Weights of a small transformer language model.
Architecture: no biases in attention or MLP, tied embeddings.
Each number is 128 + 32 x the weight over its row's rms, rounded and kept within 0 to 255. Layers, rows and columns count from 0. The size above them is the row's rms in percent of the matrix's.

# layer 6 MLP up, 1024x384, rms 0.0706, rows 21-38, columns 0-127
size [106  93 104  96  93 109 103 100  99  97  98  86  92 109  98 105  99 108]
[[125 136 108  80 117  94  52 136 114  99 137 140 162 196 155 164 171 108 166  31 130 121  77 132 149 109 101 151  81 116 132 123  92 117 108 145 166 147 138  52 164 156 159 151 150 140 163 128 177 182  91 106  99  97 110 119 128 159  97  83 127  84  85 159  91 140 155 104 207 158 140 131 202 124  57 144  96 128 111 100 100 162  84 157 162 107  79 103 110 123 183 113 135 179 153 155 122 157 154 150 175 118 129 161  79 128 148 130 144 105 206 164 142 156  97  97  98 141 167 145 103 147 191 143 144 166 102 121]
 [107  94 133  90 109 153 112 165 132 169 121 135  67  85 109 158 189  88  83 158 134 149  84 120 128  90  95 173  94 138 116 123  85 135 113 118 107  95 133 125 113 165 159 113 146  54  94 140 149 136  53 158 116 134 193 153  83 141 164  84  63 117 149  40 100 202  67 133 128  89 112  82 149 138  79  98 107 135 127  73  91 121 213 158 126 108 161 142 150 157  85 148  54 184 117 118  93 162  95 125 163 121 174 147 141 134  89 117 194 139  77 126 185 125 185 162 194 166 133 119 150 102 147 101  94 154 117 157]
 [139 138  94 117  94  49 158 147 141 182  90  89 124 164 141 129  70  86 138 131  76  86  85 100 127 106 155 191 127  87 150 146 152  50  91 117 125 100 134 105 169  86 106 135 104 181 116  97  95 145  81 108 141 120 138 200 115  85 125 135 156 110  86 151 129 162 162 171  94 140 127  93 106 173  87 143  96 134  77 129 137 205 106 150  88 156 150  84 169 173 123 153 110 156 140  89 148 137 141  83 226  90 127 137 133 124  87 165 113 167 164  84  96 135 135 105 114 105 150  98  83 114 145  66 106  54 181 160]
 [115 110 115 152 147 130 100 143 158 143 171 149 141  82 105 118  90 118 142 118  57 131 194  49 102  69 116 104 172  84  96  56 136 152 142 113  87 125 154 147 173 130 144 137 117 154 121 130 164  57 134  78 156  90 132 139 124 130 136 146 120 114 145 119  74 124  91 157 102 122 101  79  73 117  60 131  82 199 157 131 106 123 161 126  85  85 135 125 112 100 135 106  26 115 117 145  88 106 153 124 195 149 136 131 123  91 176 133 129 132 123 114  98  76 105  41 122 125  88 103 130 107 160 126 118 145 131  75]
 [114 116 145 150 122 148 105 137 147 133 165 144 117  95 122 163 145 104 150 162 106 113  89  84 255 100  86  95 138 192 119 156 120 134 157 166 161 165 140 110 135 132 182 139  90 159 114 124 101  92 134  96  83 128 109 127 181 126 130 119 158 167 161  95 123 105  96 113 191 134 102  99 102 100  94  95 139 140 118 148 185 105 158  75 125 137 138 122 183 119 110 158 147 106  98 155 158 146 119 126 131 120 155 117 117  72 121 164 128 148 125 113 165  83 182 141  75  84 174  95 168  88 115 136 146  64 135 151]
 [144 168  77 137 174 154  93 109 135 111  96 119 126 133 145 133  52 136 128 144 101 215 206 133 114 123 140 143 142 148 167 149 113 101 140 132  95 143 110  73 128 123 104 123  88 177 112 144 114  85 127 163 146 132 204 125 205 175 132 136 136 109  87 104 182  94 125 214 102 116 164 106 153 114 147  79 135 187 141 109 134 147  99  96  55 133 142 135 162  99  67 102 137  69 135 102  94 120  91  69 172 126 141 164 115 103 127  84  96 142 119 101 149 130 188 140 151 208  84 132 142 100 101 149  94 128 145  98]
 [172  73 108 149 165 143 136 142 109 114 112 131 159 159 135 157  87  93  87 182  97 111 123 117 160 107 121 150 128 124 166 131 136 142 155  77 139  75  99  95 122 135 159 141  96 135 141 165 112 167 156 159 136 165  84 160 153 129 177 130 126 137 122 170 110 166 103  65 180 165 137 137  79 159  61 183 123  84 135  96 149  83 117 177 117  66 149  49 178 166 154  89 102 168 110 141 129 103  65 146 143  97 115  84 161 125 149 197 191 160 151 133 196  86 126 141 125 143 152 123 132  64 169 152 163  85 128 120]
 [ 97 142  74 161 143 135  48 134 197 123 126 134  98 126 110 141 132 164  72 161  92  67  86 102 178 124 130 116 138 150 115 113 110 138 140 164 107 131 109 112 108 124  52 142 159 129 132 133 130  95 146 183 198 141  82 134 181 103 209 141 115 136 112 117 115  52 175 143 133 112 161 100 113 160 178 128  69 117 119 201 114 146 146 115 172 117 173  64 151 123 130 154 172 141 165 141 134  53  61 129 151 112  86 128  99  94 149 127 106  97 149 164 176  93 128 112 160 142 136 107 175 166  80 140 140 134  92  74]
 [177  93  77 176 119 141 102 135 133  99 132 122 132 105 118 133 120 158 183 150 136  81 173 138 119 165 129 137 110 117 144 128 117 196 130 189 181 120 181 102 123  96 186 131 100 162 135  65 130 133 102 158  89  64  90 125 161  97  88 115 117  95 141 118  77 137 101 162 152 120 222 140 148  99 100  84  86 152 131 141 114  90 144  82 106 147 139 168 168 164 140 159 112 157  84 109 160 176 177  69  90 188 158  98  82 176  87 124  31 113 118 103 102 178 124  94 126 159 162  78 121  44 146  98  87  69 124 141]
 [145 171 160 115 144 132 104 113 112 142 180 142 151  95 126 105  61  94 133 151 159  81 140 115 140 183  87 165 129 196 173 107 103 147 203 139 140  51 103 149 144  46  96 120 105 150 161 133 124 112 118 161 121 104  97 149 160 170 101 117 113 118 125 118  95  87 158 142 140 190 122 118 135 140 132 111  82 123  99 114 100 127  70 147 181 146 152 135 165  94 138 113 147 152 190  83 109 120 130 157 142  99 148  84 127 137  88 138  82 177 105 169  98  74 114 117 137 116  97  84 113  90 140 126  93 143 157 124]
 [102 153  96 126 183 121 143 139  73 175 115  86 100 133 107 184  84 161 130 142 148  80  73  85  89 127 117  63 157 126 110 146 171 142 128  73 164 193 161 180 158 149 174 116  97  71  99 127 107 114 112 144 146  86 132 133  70 110 148 114 144  65 142 141 131 172 182 207 132 128 120 117  75 164 146 178 171 123 154  95 101 154 148 143 153 114 166 154 164 141  84  66  79 130 111 137 116 133 167 152 142 135 150 186  93 133  64 190 182 143 141  84 148  86 168 146  71 114  58 170 149 139 107 117 166 109 180 139]
 [173 171 145 124 147 211 147  62 141 156 136 181 136 143 123  86 149 142 172 152 110 148 141 191 213 145 155 117 139 107 118  84 110 103 138  60 137 101 106 194 150 114 148 115 146 124 109 149 121 181 141 100 149 205 127 138 140 160 163 100 125 134 170 124 106  95  82 112  85  52  88 136 167 161 144 123 143 116  61 111 124 100 131 157  81 102  53 141 224 124 170 212 129 138 184 160 157 192 113 137 137  74 147 125 123 140 109 117  82 130 114 129 146 120 151 151 130 207 120 150  96 136 101 138 105  93  99 164]
 [141 211 155 208 171 115 197  82 118 151 144 108 153 143 111 131 170 106 137  85 133 188 152 129 125 111  89 116 115  96 143 121 105 122  42  72 132 147  90 169 120 143  90 108  96 144 128 150 157 106 119 135 108 105  69 103 111 116 195  66 116 119 123  89  91 136 137  74 146 145 167 190  97 130 116 167 137 134  81 112 139 152 161  75 123 128 105 117 115 186 140 104 107 131  96 107  95 160 104 108 107 125 104 146 175 183 163 142  96  98 129 186 165 128 145 129 138  87 103 112 135 145 124 113 120 133 121 131]
 [ 67 109 158 173 146 189 160 147 176 140 131 119 105 186  77  73 140 172 110 138 144 159 137 130 130  77 123  76 112  99 159 141 129 104 100  94  97 115 132 190 104  97 150 153 138 132 161 153  71 147 103 100 128 174  81 128 118 154 150  94 152 134 148 129 152 158 126 127 106 103 130 113  77 167 105 126 156 108 135 100 117  91 106 161  81 163 124 179 202 118 103 173 121 121 165 117 151 124 177 171 115  74 155 133 151  89 166 128 137 107 116 105 173 205 140 101  68 121  71 126 102 148 152 177 146 152 157 149]
 [146 166 136 108 103 129 171 171  46  94 155 123 100  93  96  91 108  67 186 113 133 127 167 187 151 160 114  85 120  75 116 178  73 169 144 120 133 160 107 158 118 131 114 153  83  71 101 130 122 117 143 190 146 129 136 126 174 124 170 118 184 109 137 156 140 145  73  90  63 122 138 144 131 122 120  79 153 117 173 122 116  78 143 155 130 132 138 157 117 180 188 130  87 163  80 177 119 160 121 141  78  67 100 174 175 108 138 153 100 142  72 127 146  55  74 138 164  94 110 175  78 160  92 124 135 169 122 137]
 [132 115 157  94 156 113 108 177 129 160  82 125 150 113  97 109 112 145 147 111 120  96 185 174 138  55 138 129 110 166 111 109 148 122 168 139 141 139  90 149 135 104  92 116 121 135 130 139 168 103 188 134 137 125 119 118 119 127 114  79  93 123 104 104 139 122 154  80 133 132 144 131 132 141 187 137  76 115 165 118 108  85  99 158 120 171 179  92 101 107 212 161 123 160 141 116 116  86 143 174 119 187  86 173  39 122 118 134 171 129 121  97 179 163 121 108 144 154 200 136 105  74 132 156  80 116 121 139]
 [177 113 172 125  89 175 140  82 166 128 101  88  94 115 115 123 203 108 174 149 101 101 165 134 163 106 124 194 159 151 163 135 129 128  77 160 142 171 184  68 165 163 157 136 125 103 129 144  79 138 156 140 105 169 138 132 166 112 168 109 167 144 100 119 123 108  93 178 202 129 163 138 114 113 187 139  58 110 124  64 160 156 193 112 121 115 157 101 109 179 147 111 120 129 104 155 115  74 131  83 107 149  86  97 118 118 104 177  99 111 198 129  92 143 166 121 147 158  67 164  54 156 141 145 128 156 116 110]
 [123 136 159 148 149 148 206 165 147 120  92 107 127 146  88  80 166 157  94 101 153  88  83 174 144 176 178 126 175 127 139 149 111 124 102 159 171 138 133  76 122 154 104 137 153 141 133 171 116  68 158 139 109 144 116 107 104 115 143 126 167  89 144 135 153 101 141 119 184 170 122  91 149 149  97 118 149  90 149 102 110 149  86  90 167 105 145 156 111 112 143 131 157 160 158 103 130 139 136 111 134 113  85 136 122 126 109 124 109 131 104 115 122 126  98 124 124 132 131 175 131 148 113 107 128 130 129 174]]
# layer 6 MLP down (transposed), 1024x384, rms 0.103, rows 21-38, columns 0-127
size [105  98 103  98  95 109 102  98 100  96  96  82  88 102  99 101 103 105]
[[155 167 104 160 113 160 158  82 202 155  67  91 136 162  91 104  91 103 136 147 170 144  70 154 165 125 171 133 108  83 141 127 122  71 124  69 171 156  93 121 131 128 156 102 115 163  81 115 111 129 201 140 142 112 161  55 110  93 143 169 129 112  83 161 150  66 130 124  71  77 110 128 100 128  99 137  81 125 113 124 176 131  98 157 143 112 113 144 169 128 101 171  88 218  82 113 133 125 119 142 172 156 167 109 156  92 125 108  94 166  71 115 134  99 111  97 112 150 107  41 113 144 153 135  82 109 146 111]
 [108 174 136 140 140 185 105 112 125  91 137 108 192 163  92 135 179 153 118 128 140 146 136 122  89 144 170 125 174 109  95 141 180  72 130  74  87  94 192 139  82 122  87  73  96 173 122 111 121 146 154 143 120 177  82 144 138 151 134 148  99 179 105 138 174  89 100 130 146 196 193 169 116 183 144 120  99 119  98 147 149 164  53 165 150 100 137 142  54 105 113 150 110 160  84 158 126 136 112 135 122 101  85 119 201 170  96 112 164 148 140 204  90 172 133 149 171 102 102 140 124 139  88 211 152 148 140  91]
 [150 130 204 146 109  57  88  81 129 170  91 137 113 153 135  97 135 192 117 163  89 156 151 139 128 113  88 132  92 137 121 171 173 134 172 114 138  92 108 114 169  75 156 120 109 107  44 131 132 139 121 109 116  91 121  48 180 123 126 193 132 107 130 149 126 126  88 121 112 187 123 126 103 174  85  57 164  90 189  79 126 156 141  83 152 151  89 114 143 137 172 121 167 138 133  85 126 155 166 148  75 147 110 118  99 130 111 126 164  94 118 116 128 115 141 107  84 145 174 138 128 105 147  80 124 143 194 146]
 [ 75 195 151 177  86 130 185 121 146  88 147 157 167 166 185 142 109 126  99 160 147 154 187 155 131  70 105 165  88 111 127 140 157 163 135  98 142  95 155  97 154 129 177 158 159  99 155 157 145 117 111 145 178 167  86 118  99  87 125  95 202 118  86 153 102 102 136  92 143 110 154 126  76  68 131 167  85 101 137 105 122 126 137 129 114 108  60 127 161 110 151 120 144 152 118 119 118 164 114 211 162  66 160 135 153 112 110 189 134 148 146 126 138 189 174 111  71 119 116 123  88 117 113 119 158 133 106 132]
 [117 181 125 145 163 162 151 143 120 102  95  99 104 128 143  88 102  73 107 120 144  99 125 160  83 138  80 137  84 105 146 150 116  94  82  93 115 150  54 135  80 108 143  77 152 142 110 102  56 150 168 139 139 104 132 142  69 159  98 181 116 132 128 184 172 153 161 101 139 119 142 102 100 137 106 119  77  89  95 119 179 145 181 168  77 130  86 123 145 176 163 125  66 104 111 156 116 123 196  87 144  32 130 138 145 167  78 177 160 125 120 113 134  98 145 134 101 149 165 187 117 124  88 177 124 128 121  87]
 [143  58  90 129 109 112 120 124 122 105 122 174 141 147 148 139 150 153 141 140 183 107  67  77 121 112 107 126 112 168 110 152 111 127 131 131 127 131 124 132  68 173 110 130 174 129 123 155 142 113 104 152 141  89 169 130 157  93 131 127 189 135 111  72 111 146 122 131 136 111 142 177 159 156 127 146 113 144 122 162 149  95 119 192 183 146 149 127 123 181 165 177 101  85 140 132  64 164 101  94  53 130 107 123 153 107 106 157 168 160  66 124 167 106 138 128 138 151 100 122 127 146 121 117 132 103 142  98]
 [199 152 168 188  47 197 125 117 156 132 168  92 160 161 126 125 156 156 145 105 127 166 159 128 135 145  55 111 100 158  96  57  99  29 134  96 122 137 106 110 133 153 105 155 175 148 171 104 174 163 123 143 108  91 147 162 159 102 167 131 155 122 178 114  65 161  98 161 133  96 135 110 128 106 109 134 118  70 122  86  96 162 128  79 143 199 144 154 123 115  69 109 107 118 100  95 100 153 132 126  77 141 121  45 134 169 177 167 157 109 112 131 133 147  86 203 153 119 209 133 128 139  75 108 126  79 125 149]
 [172 138 112 127 143 154 166 110  30 169 189 155 151  88 171 122 168 124 182 151 172 185 151 179 126 167 102 156 171 100 123 144 162 119  77 103 111 109  97 148 107 125 137  95 150  91 111 124  96 119 119  66 172 105 158  99  93 102  98 107  88 132 119 162 126 128 143 133 165 116  96 145 107  63 100  79 135 150 136   0 191  97 107 177  72 119 105  49 150 111 136 183  96 155 119 143 146 170 141  98 143 150  89 126 125 190  83  70 126 144 119  76 123 139 135 112 107  90 135 164  98 124 129 135 150 135 116 106]
 [ 63 160 108 156 114 124 109  88 142 115 198 154  97 121 165 204 135  56 158 177 127 151  84 124 143 176 145 180 104 138 134 133 128 113 166 115 129  30 174 187 101 141 119 129  31  91 154 140 141 131 162  86 123 211 123 135 111  69 141 129 146 167 109 145 159 174 184 116 162 105 125 107  64 110 123 139 126 135  82 129 134  99 127 128  88 114 161 136 132 158 166 108  92 133 157 152  51 101 167 114  99  79  66 117 160  88 139 127 153  97 119  78 146  94 120 165 129 126 172 110 123  58 130 135 113 140 124 164]
 [129 103 105  88  94 115 119 144 110 168 125 129 140 135 116 140 100  84 100 102 119 161 111 101  91 118 122 132 134 136 140 118 196 185 115  81 131 144  82 153 113 154 113 123 155  72 159  61 108 165 166 133  93 115 108 148 185 117  51  83 112 122 120 143 127 148 137 131  76 130 153 113 138 150 102 164 194 157 175  72 101 159 123  88 115 154 142 175  87 119 104 166 151 173 121 138 153  91  93 120 129 107 102  70 124 108 220 185 147 140 142 145 161 127 118  95 122  75 117 172 121 141 129  98  83 135 160 109]
 [116  65 164 135 109 127 121 111 118  62 134 123  80 202 165  89 122 104 106 155 129 134 107 152 150 146 117 152 120 145 160 112 154  71 161 176  74 131 158  86 155 108 117 125 121 102 117  93 126 175 144 118 141 171  86 204 119 204 108 172 162 164 139 215 102 137 116 163 104 144 177 133  84 127 124 184 110 151 162 123 182 146 114 153 150 141 115 136 132 137 137 150 189 134 113 124  99 133 104 137 149 152  85 119 139 108 126 170 119 103 184 101 102 169 102  37 107 178 172 109 128 128 141 103 155 135  89 138]
 [115 132 100  84  72 114 122 171 115 140 175 179 161  92 194 153 160  50 136 156 133 150 160  99 131 206  83 115 127 113 134  89  46 108 116 132  97 143 161 161 113 142 122 202  71 207 122  96  97 103  84 165 129 101  80 173 113 135 135 183  81 109 158 179 185 165 161 138 119 165 110 126 130 107 116 139 125  89 140 136 145 155 115 150 124  99 121 135  99 135  71 161 165 113 118 138 126 113 162 134 116 123 159 123 125  87  59  91 140 156 182 146 154 148 112 136 127  86  99 111 154 165 132 140 157 161 111  22]
 [101 169 154  94 147 126 126 111 114 144 123 183 122 116 130  91 100 107 157 142  45 105  99  72 152 162 150 148 178 170 131 167  93 194 132 142 134  83 167 134 126 159 149 161 116 129  71 161  69 109 180 144 153  97 154 126 156 102 110 115 116  99 130 108 122 134 157 126 128 117 126  88 166 154 128 178 150 166 108 147 129 100 108 139 117 187 123  97 130 135 156 150 108 134  81  94 183  97 141 127 113  76 114 162 100 135 147 164 163 130 119 170 146 113 138 100 128 162 135 117 133  94 171 164 101 129 105 141]
 [ 86 130 160 144 107  99 160 121 137 135 104 172 136 107 103 156 138  70  89 148 166 111 136  24 103 165  92 107 156 100  93   1  86 195 137 158 205  93  97 125 132 135  95 121 128 116 106 118 140 148 107 124  84 103 134 140 128 128 151  89 136 162 141  79 154  98 104 149 140 113 111 142 123 102 116 133 109 129 116 154  57 123 105  82 159 126 171 145 102 121  63 183 136  78  70  83  58 149 136  93 122 124 122 106 201  91  74 111  91 134 109 119 107 142 183 181 231  76 145 107  90 140  76 155 101 106 138 101]
 [112 112 165  89  70 145 168  74 167 133 145 198 129 122 101 145 153  94 137 121  79 117 126 169  79  89 149  70 128 117 132 133 149  50 155 150 115 176 134 197  94 102  84 144 173 132 128 143 105 130  92 127  63 126 148 133  81 113  81  85  81 143 127  33 107 156 145  77 137 126 133 154 146  89  92 147  76 138  88 197 103 183 125 157 170 118 121 139  91 139 105 131 166 173 135 116  33 118 154 124  96 175 122  98 153 144 100 146 100  70 144 159  97 161 180 146 137 139 100 161 132 110 137 121 120 154 135 159]
 [115  81 114 115 176 188  87  56 138 134 139  88 132 121  54 126 150 153 174 103 170 118 148 202 147 171  42 109 158  75 129 162  96 104 126  80 154 126 102 100 168 130 114 201 121 127 166 126 131 115 155 142 119 154 133 139  93 124 109 185 108  99 142 127  69 123 139  97 189 182 140 124 121 135 111 142 101 131 100 145 132  99 101  75 157 104 102 132 193  92  81 193 149 134 112 120 163 148  94 106 136 138 127 101 125 121 105 104  94 124  80 158 142 110  79 112 108 136 110 133  85 137 133  96 152 129  84  98]
 [104 128 146 136 145  90 156 127  96 135  97 137 100 118 142 128 100  93  96  84  65 123 128  85 129 129  37 143 149 146 176  69 126  79  48 114 127 120 112 129 134 121 158  72 162  76  87 128 107 113 146 123 187  97 150 108 110  77  57 135 127 143  80 116 104 164 188 157 158  71 152 106 109 119 145 104 113 134 117 118 201 143 117 109 119 131 131 109 177 122 116 179 157  82 112 133 111 113 115 111  69 102 133 138 155 103 127 111 172 123 159  89 151 136 158 139 157 158 105 164 131 151 131 153 159 128 149 137]
 [ 88  97 152 151 121 145 167 162 145 154 133 143  83 142 118 167 125 170  87 134 177 145 150 145 188  70 140 117 158 142  86 146 178 193  76 150 143 107 133 116 114 158 135 110 108 185 159  89 172  96 169 165 101 141 120 151 181 118 119 100 164 134 136 111 184 105 125 178 122 138 186 121  88 133 139 115 178  88 145 145 160 131 119 126 115 101 111 188 138 129  98  81 108 113 103 110 121 149 109 138 166 147 115 137 159  76  82 114 154 104 122 151 170 153 172 174 145 145 123 150 122 133 108 163 163  85 138  98]]
# layer 6 MLP gate, 1024x384, rms 0.0664, rows 22-39, columns 0-127
size [ 97  98 101  95 107 102 100  97  99  96  97  92 112  97 102 106 104  91]
[[111 150 121 115 130 108  84  82  80 127 104  62  50 174 128 150 111 138 114 146 145 184  96 161 186 131 103 131 106 105  84 173 152  79 117  79 106 105 129  91 135 153 125  93 138 122 149 107 153 145 149 144 166 108  93  80 100 125 108 153 121 133 119 136  98 137 100 106 125 159 150 148 159 152  78 145 172 109 132  88  89 143 156 146 177 113 138 134 168 113 119 153 126 123  58 151  99 130  51 173 109 131  96  97 123 113  80 126 125 135  69 170 152  79 100 158 130 110 144 155 141 152 178  13 166 109  97 141]
 [172 103 195 129  95  94 114  80 163 109 188 139 112 100 144 138 123 136 182 194 154 124 166 162 159 154 152 217 125 181 167 108 116 160 149 156  80 140 135 220 169  98 105 140 138 152 127 123  96 165 191 164 167 166 123  68 172 121 101 137  92 159 152 177 142 119 167 166 135 120 128  64 135 127 185  98 118 145 129  76 134 128 165 163 183 110 167 112  82 163 123 160 123 118  60 141 145 150 171 167 134 167  71 133 105  71  78 113 129  81 106 111 161 160 140 127 164 141 135 105 157 124  96 177 147 167  85 123]
 [114 158 140 130 168 161 119  91  85 106 170  72  94 139 132 125 135 104 134 131  66 167 160 116 115 146 132 154 131 164 140 117 182  96 133 152 137 112 139  98 181 112 121  85 102 125 128 112 107 131 158 152 172  46 182 163 161 128 114 216 177 116 161 160 169 120 120  92 126 199  23 106  47 203 141 161 120 146  95 165 117 130 127 185  84 102 158 115 166 150 116 192 161  94 153  67  39 127 146  73 191  88 104 113 120 181 176 154 194 166 140 158  85  83 103 204 113 114 170 124 151 114 159  68 108 139 100  87]
 [122 137 104 145 160 111  83 163 210  83  99 131  77 150  65 138 102 144  96 153 152 179 115 130  57 170 125  64 145 172 151  70 111 130 155 135 117 100 138 117 136 112  66 133 128 126  85 183 135 155 159 163  48  77 104 148  87 128 101 156 158 114  84 123 100 144 124  79  73 148  93 162 139  81 173 117 131 120 156  77  90 146 142 137 135 119 148 219 174 106  85 122 137 133  52 134  91  90 149 105  74 114 150 101 117 165  88 130 129 135 163  70 122 151 153 168  68 119 182  86 143 138 152 104 123 186 102 120]
 [147 105 112 174  76 120 145 129 128 132 103  75 118 123 115 141 176 143 130 145 162 113  88 116  89  87 111 162 115 203 119 122 118 105 155  73  83 140 152 155 128  62 122 144 192 115 124 176 160  99  95 176 100  90 109 138 194 143 126  95 142  93 115  55  80 153 181  44 156 108 184 155 131 117  57 167 122 115 102 156 189 142 162  71 132  75 117 171  74 147 143  91 109 126 138  70 171 112 132 128 116  74 124 133 111 137 145  84 117 114 114  86  84  81 135 128 130 111 126 151 138  87 145 104 128 152 126  79]
 [105 148 148  94 107 106 109 153  88 119 181 171 184 160 158 156 211 135 146 123 124 153 114 121 195 149 186 170 139 167 187 189 174  93 122 136  75 145 141 110 165 199 130 140 136 141 137 133 126 123 119 103  88 161 142 166 214 109 109 100 128 145 151 145 113 114 143 148 147 125 160 143 175 148 116 102 153 111  53 164 133 133 131 121  96 154 131 129 154  66 118 102 102 123 175  77 132 152  63 107 135 128 113 128 167 131 112  86 158 130  92  98 141 187 145 146 143 133  96 152 107 153 160  95 140 154 104 109]
 [ 87 126  88 144 116 138 115 197 119 125 117 157 133 168 156 172 121 120 167 186 108  83 143 183 158  73  78 104  86 167 106 155 147 125 162 131 146  79 147  76 162 135 162 146 179 130  90 109 137 115 109 119 183  95 138 227 179  50 163  78 159 112  99 106 148 164 146  75  62 129  81 112 146 126 117 115 112 122 129  55 105 175 106  97 102 146 177 142  99 120 125  80 122 135 158 141  57 158 149 155 125 170  82  96 171 159 160 160 184 134 188 139 131  88 134  48 127  88 126 147 125 102 171 142 161 134 120 104]
 [106 102 124 159 146 126  71 105 174 141 126 110 131 145  85  79  90  56  84  84 115 184 168  89 174 126 147 134 134  97 169 113 159 167  88 173 165 120  95 172 138 123 155 157 153 101 126 136  88 103 145 131 116 127 136  99 148 161  52 131 145 107 215 105 111 151  69 146 118 109 137 170 163 110 134 114 125 163 162  60 100  87 137 147 163 125 176 163 131 167 150 111 127 158 166  85 125 138 191 166 124  68 125 171 209 168 162 126  97  88 128 111  99 139 149 151 129 180 160 104 136 103  82 122 102 157 118 109]
 [141 151  82  70 171 117 169 153 123 149 116  52 148 179 141 178 192 163 134  90 105 140 110 101 123 128  66 176 127 160  87 154 115 152  85 101 116 115  85  88  99 130 147 117 171  70 155 178 136 116  88  69 171  88 154 130 151  85 123 107 102  81 147 138  99 124 154  75 148 139  73 117 119 168 147 132 165 136  67 126  96 149 122 148 165 103 126 145  76 115 138 162 138 174 196 102 115 112 138  99 175 160 126 152  95 109 133 128 159 168 140 186  98 150 134 223 157  99 190 124 165 172 130 144 145 119  94 112]
 [158 125  85 127  97 110 165 182 123 136 100 113  82  86 144 186 189 110 179  73 104 139 143 151 102 188 128 172 135 138  85 159 128 164 142 127 123 136 173  92 150  94 136 125 128 126 163 153 141 178 132 146 169  83 139  88  94  66 110 155 133 122 137  65 106 151 156  70 196 134 134 136 163 161 122 109  97 163  65  81  76  84 154  52 143  88  87 202 105 112  65 161 140 172 121 142 109 106  82 138  89 158  97 106 113 144 163  92 144  92 122  76 115  66  95 128 144 158 140 110 119 118  92  85 166 135 102  85]
 [ 90 144  89  97 190 142 178 193 114  71 119 134 147 174 155 132 122 122  99 142 110 110  99 102 177 169  65 109 198 120  94 110  95 124 184 170 111  76 133  82 134 131 127 112 122  78 137  99 102 113 126 160 141 106  95 115 128  82 151 151 156 118  88  89 122 115  99 160 140 126 124 123 122 141 109 181 133 145  67 122 115  83 177 191 159 126 128 136 110 124 142 150 149  74  99 127  74 126 157 185 137 160 125 123 164 154 171 134  73 164 122 124 152 175 186 179 105  83 132  97 107 108 171 135 140 129  78 113]
 [112 100 101 109 134 132 127 190 131 103 171 149  95 107  99 117 108  87 165  95  96 155 101 144 146 116 106 104  92 181  94 100 239 132 119 143  59  96  98  67 173 160 157 106 120 108 124 101 176  98 146 146  95 178 153 115 134 109  77 166 127 102  77 114 109 141 110 160 156 136 125 103 179  92 101 131 137 155 174 137 112 146 108 176 134 144 135 158 131  23 119  60 147 100 151 143 161  75  69 113 109  60 172  80 119  45 123  85 173 174  83 105 131 143 111  55 111 118 132  79 152 164 132 171 146 137 141 136]
 [153 133 116 103  65 138  77 118 122 106 124 171 118 136 119 148 109  87 119  60 179  72 152 127 156 125  91 101 135 161 133 108 143 149 101  89 170 113 167 146  87  84 131  81 111 128 100 184 140 160 138 164 141  90 140 121 153  91 122 114 105 130 190 153 142 190 121 117 145 109  86 126  87 133 179  99 145 170 146 130  79 198 141 107 164 168 125 132  81 108 123 106  72 175  93 126 204 112 115  84 140 131 125 134 132 150 157 135 146 132  85 114 118  62 125 119 150 123 126 141 188 117  89  88 151 145 123  90]
 [160  95 125  59  82 118 187 141  89 149  91 165 182 107 131  49 127  89 148 118 125 124  92 134 126  94 112 133 172 152 163 156 121 107 118 166  88 137 163 142 102 165 151  85 186  76 100 154  60  72 151 126  83 128 109 148 167 143 158  84 111 134 127 124 108  67  92 114 174  81 160 114 104 144 105  82 122 147 193  86 165 118 149 116 156 136 133  57 140 105 162 178 128 104 133 126 163  95 134 120 147 127  68 134 205  96  34 135 151 131 107 131  60 131 107 158 151  97  55  89  81 179 122 130  86 106 100  99]
 [126 134 203 101 130 128 127 121 139 119 134 124 117 103 123 110 129 143 145 106 176  93 129 152 157 151 155 118 121 124 157 134 131 118 166 104 121 152  83 174 128 119  89  93 187 157 194  96  97 131 153  68 135 169 111 172  82 146 129 109 144 136 178  92  90 144 110  80 162 123 125 139 125  56  76 133 123 135  84 136 147  68 167 115 175  97 179 154  87 135 163 164 141 116 110 141 112 154  59 146  47 133 108  97 102 120 162 106 120 139 181 103 174 170 174 136 115 151 124  98 111 148 141 175 142 147  88  94]
 [114 169 125 151  94 128  55 101 133 119 133 155 140 106 163 157 139 146 107 138 167 143 116 144 168 140 130 138 124 116 135  87 124 140 119 120 115  40 169 127 162 140  92  98 134 124 159 142 138 178  82  99 121 119 129 133 198 120 165  72 150 101 123 161 125 151 116 172  88 172 155 134 192 114  99  94 141 118 138  79 118  88  67 105 129  88  88 116 115 180 103 137 174  82 136  90 134 137 138 181 142 114  98 127 110 112 127 116 202  75 207  93 145 116 114 172 114 108 158 154 127 204 136 164 131 111  58  72]
 [137 144 108 133 152 158 125 166  90 118 140  91 135 181 180 116  81 115  95  64 167 169 123 161  86 122  57  77 192 141 130 157 133  84 125  84  82  58 101 159 108 126 137 153 124 142 135 135 171 162  95 158 155  64 127 144 148 163 123 127  98 185 129 144 166 112 173 102 153 154 134 103 112 160 156  88 114 102  78  95 101 116 122 127 104 112 102 133 184 131  89 132 132  88 135 171  94 143  82 107  63 152 116  37  95 132 106 110 129 109 166 162 187 122 129 177 174 147 151  69 147 107 173 147  73  74 103 109]
 [ 77 137  98 161 125 106 131 123 101  86 151 135  74  81 183 105 145 174  68 131  99 130  98 147 121 170 121 121 118 121 116  97 162 117  80 166 124  87  71  76 204 126 121 106 105 110  83 128 187 152 122 121 111 148  71  84 169 128 153 164 119 178 109 157  97 128 155 137 130 117 138 151 148 134 142 117 120 144 173 174 125  87 163 151 115 124 115 143 165  86 152  89 166 106 132 127 121 105  77  78 174 150 117 124 136 163 124 121 134  82  40 140 164 116 144  90 123 119 159  92 148 145 104 117 145 155 111 125]]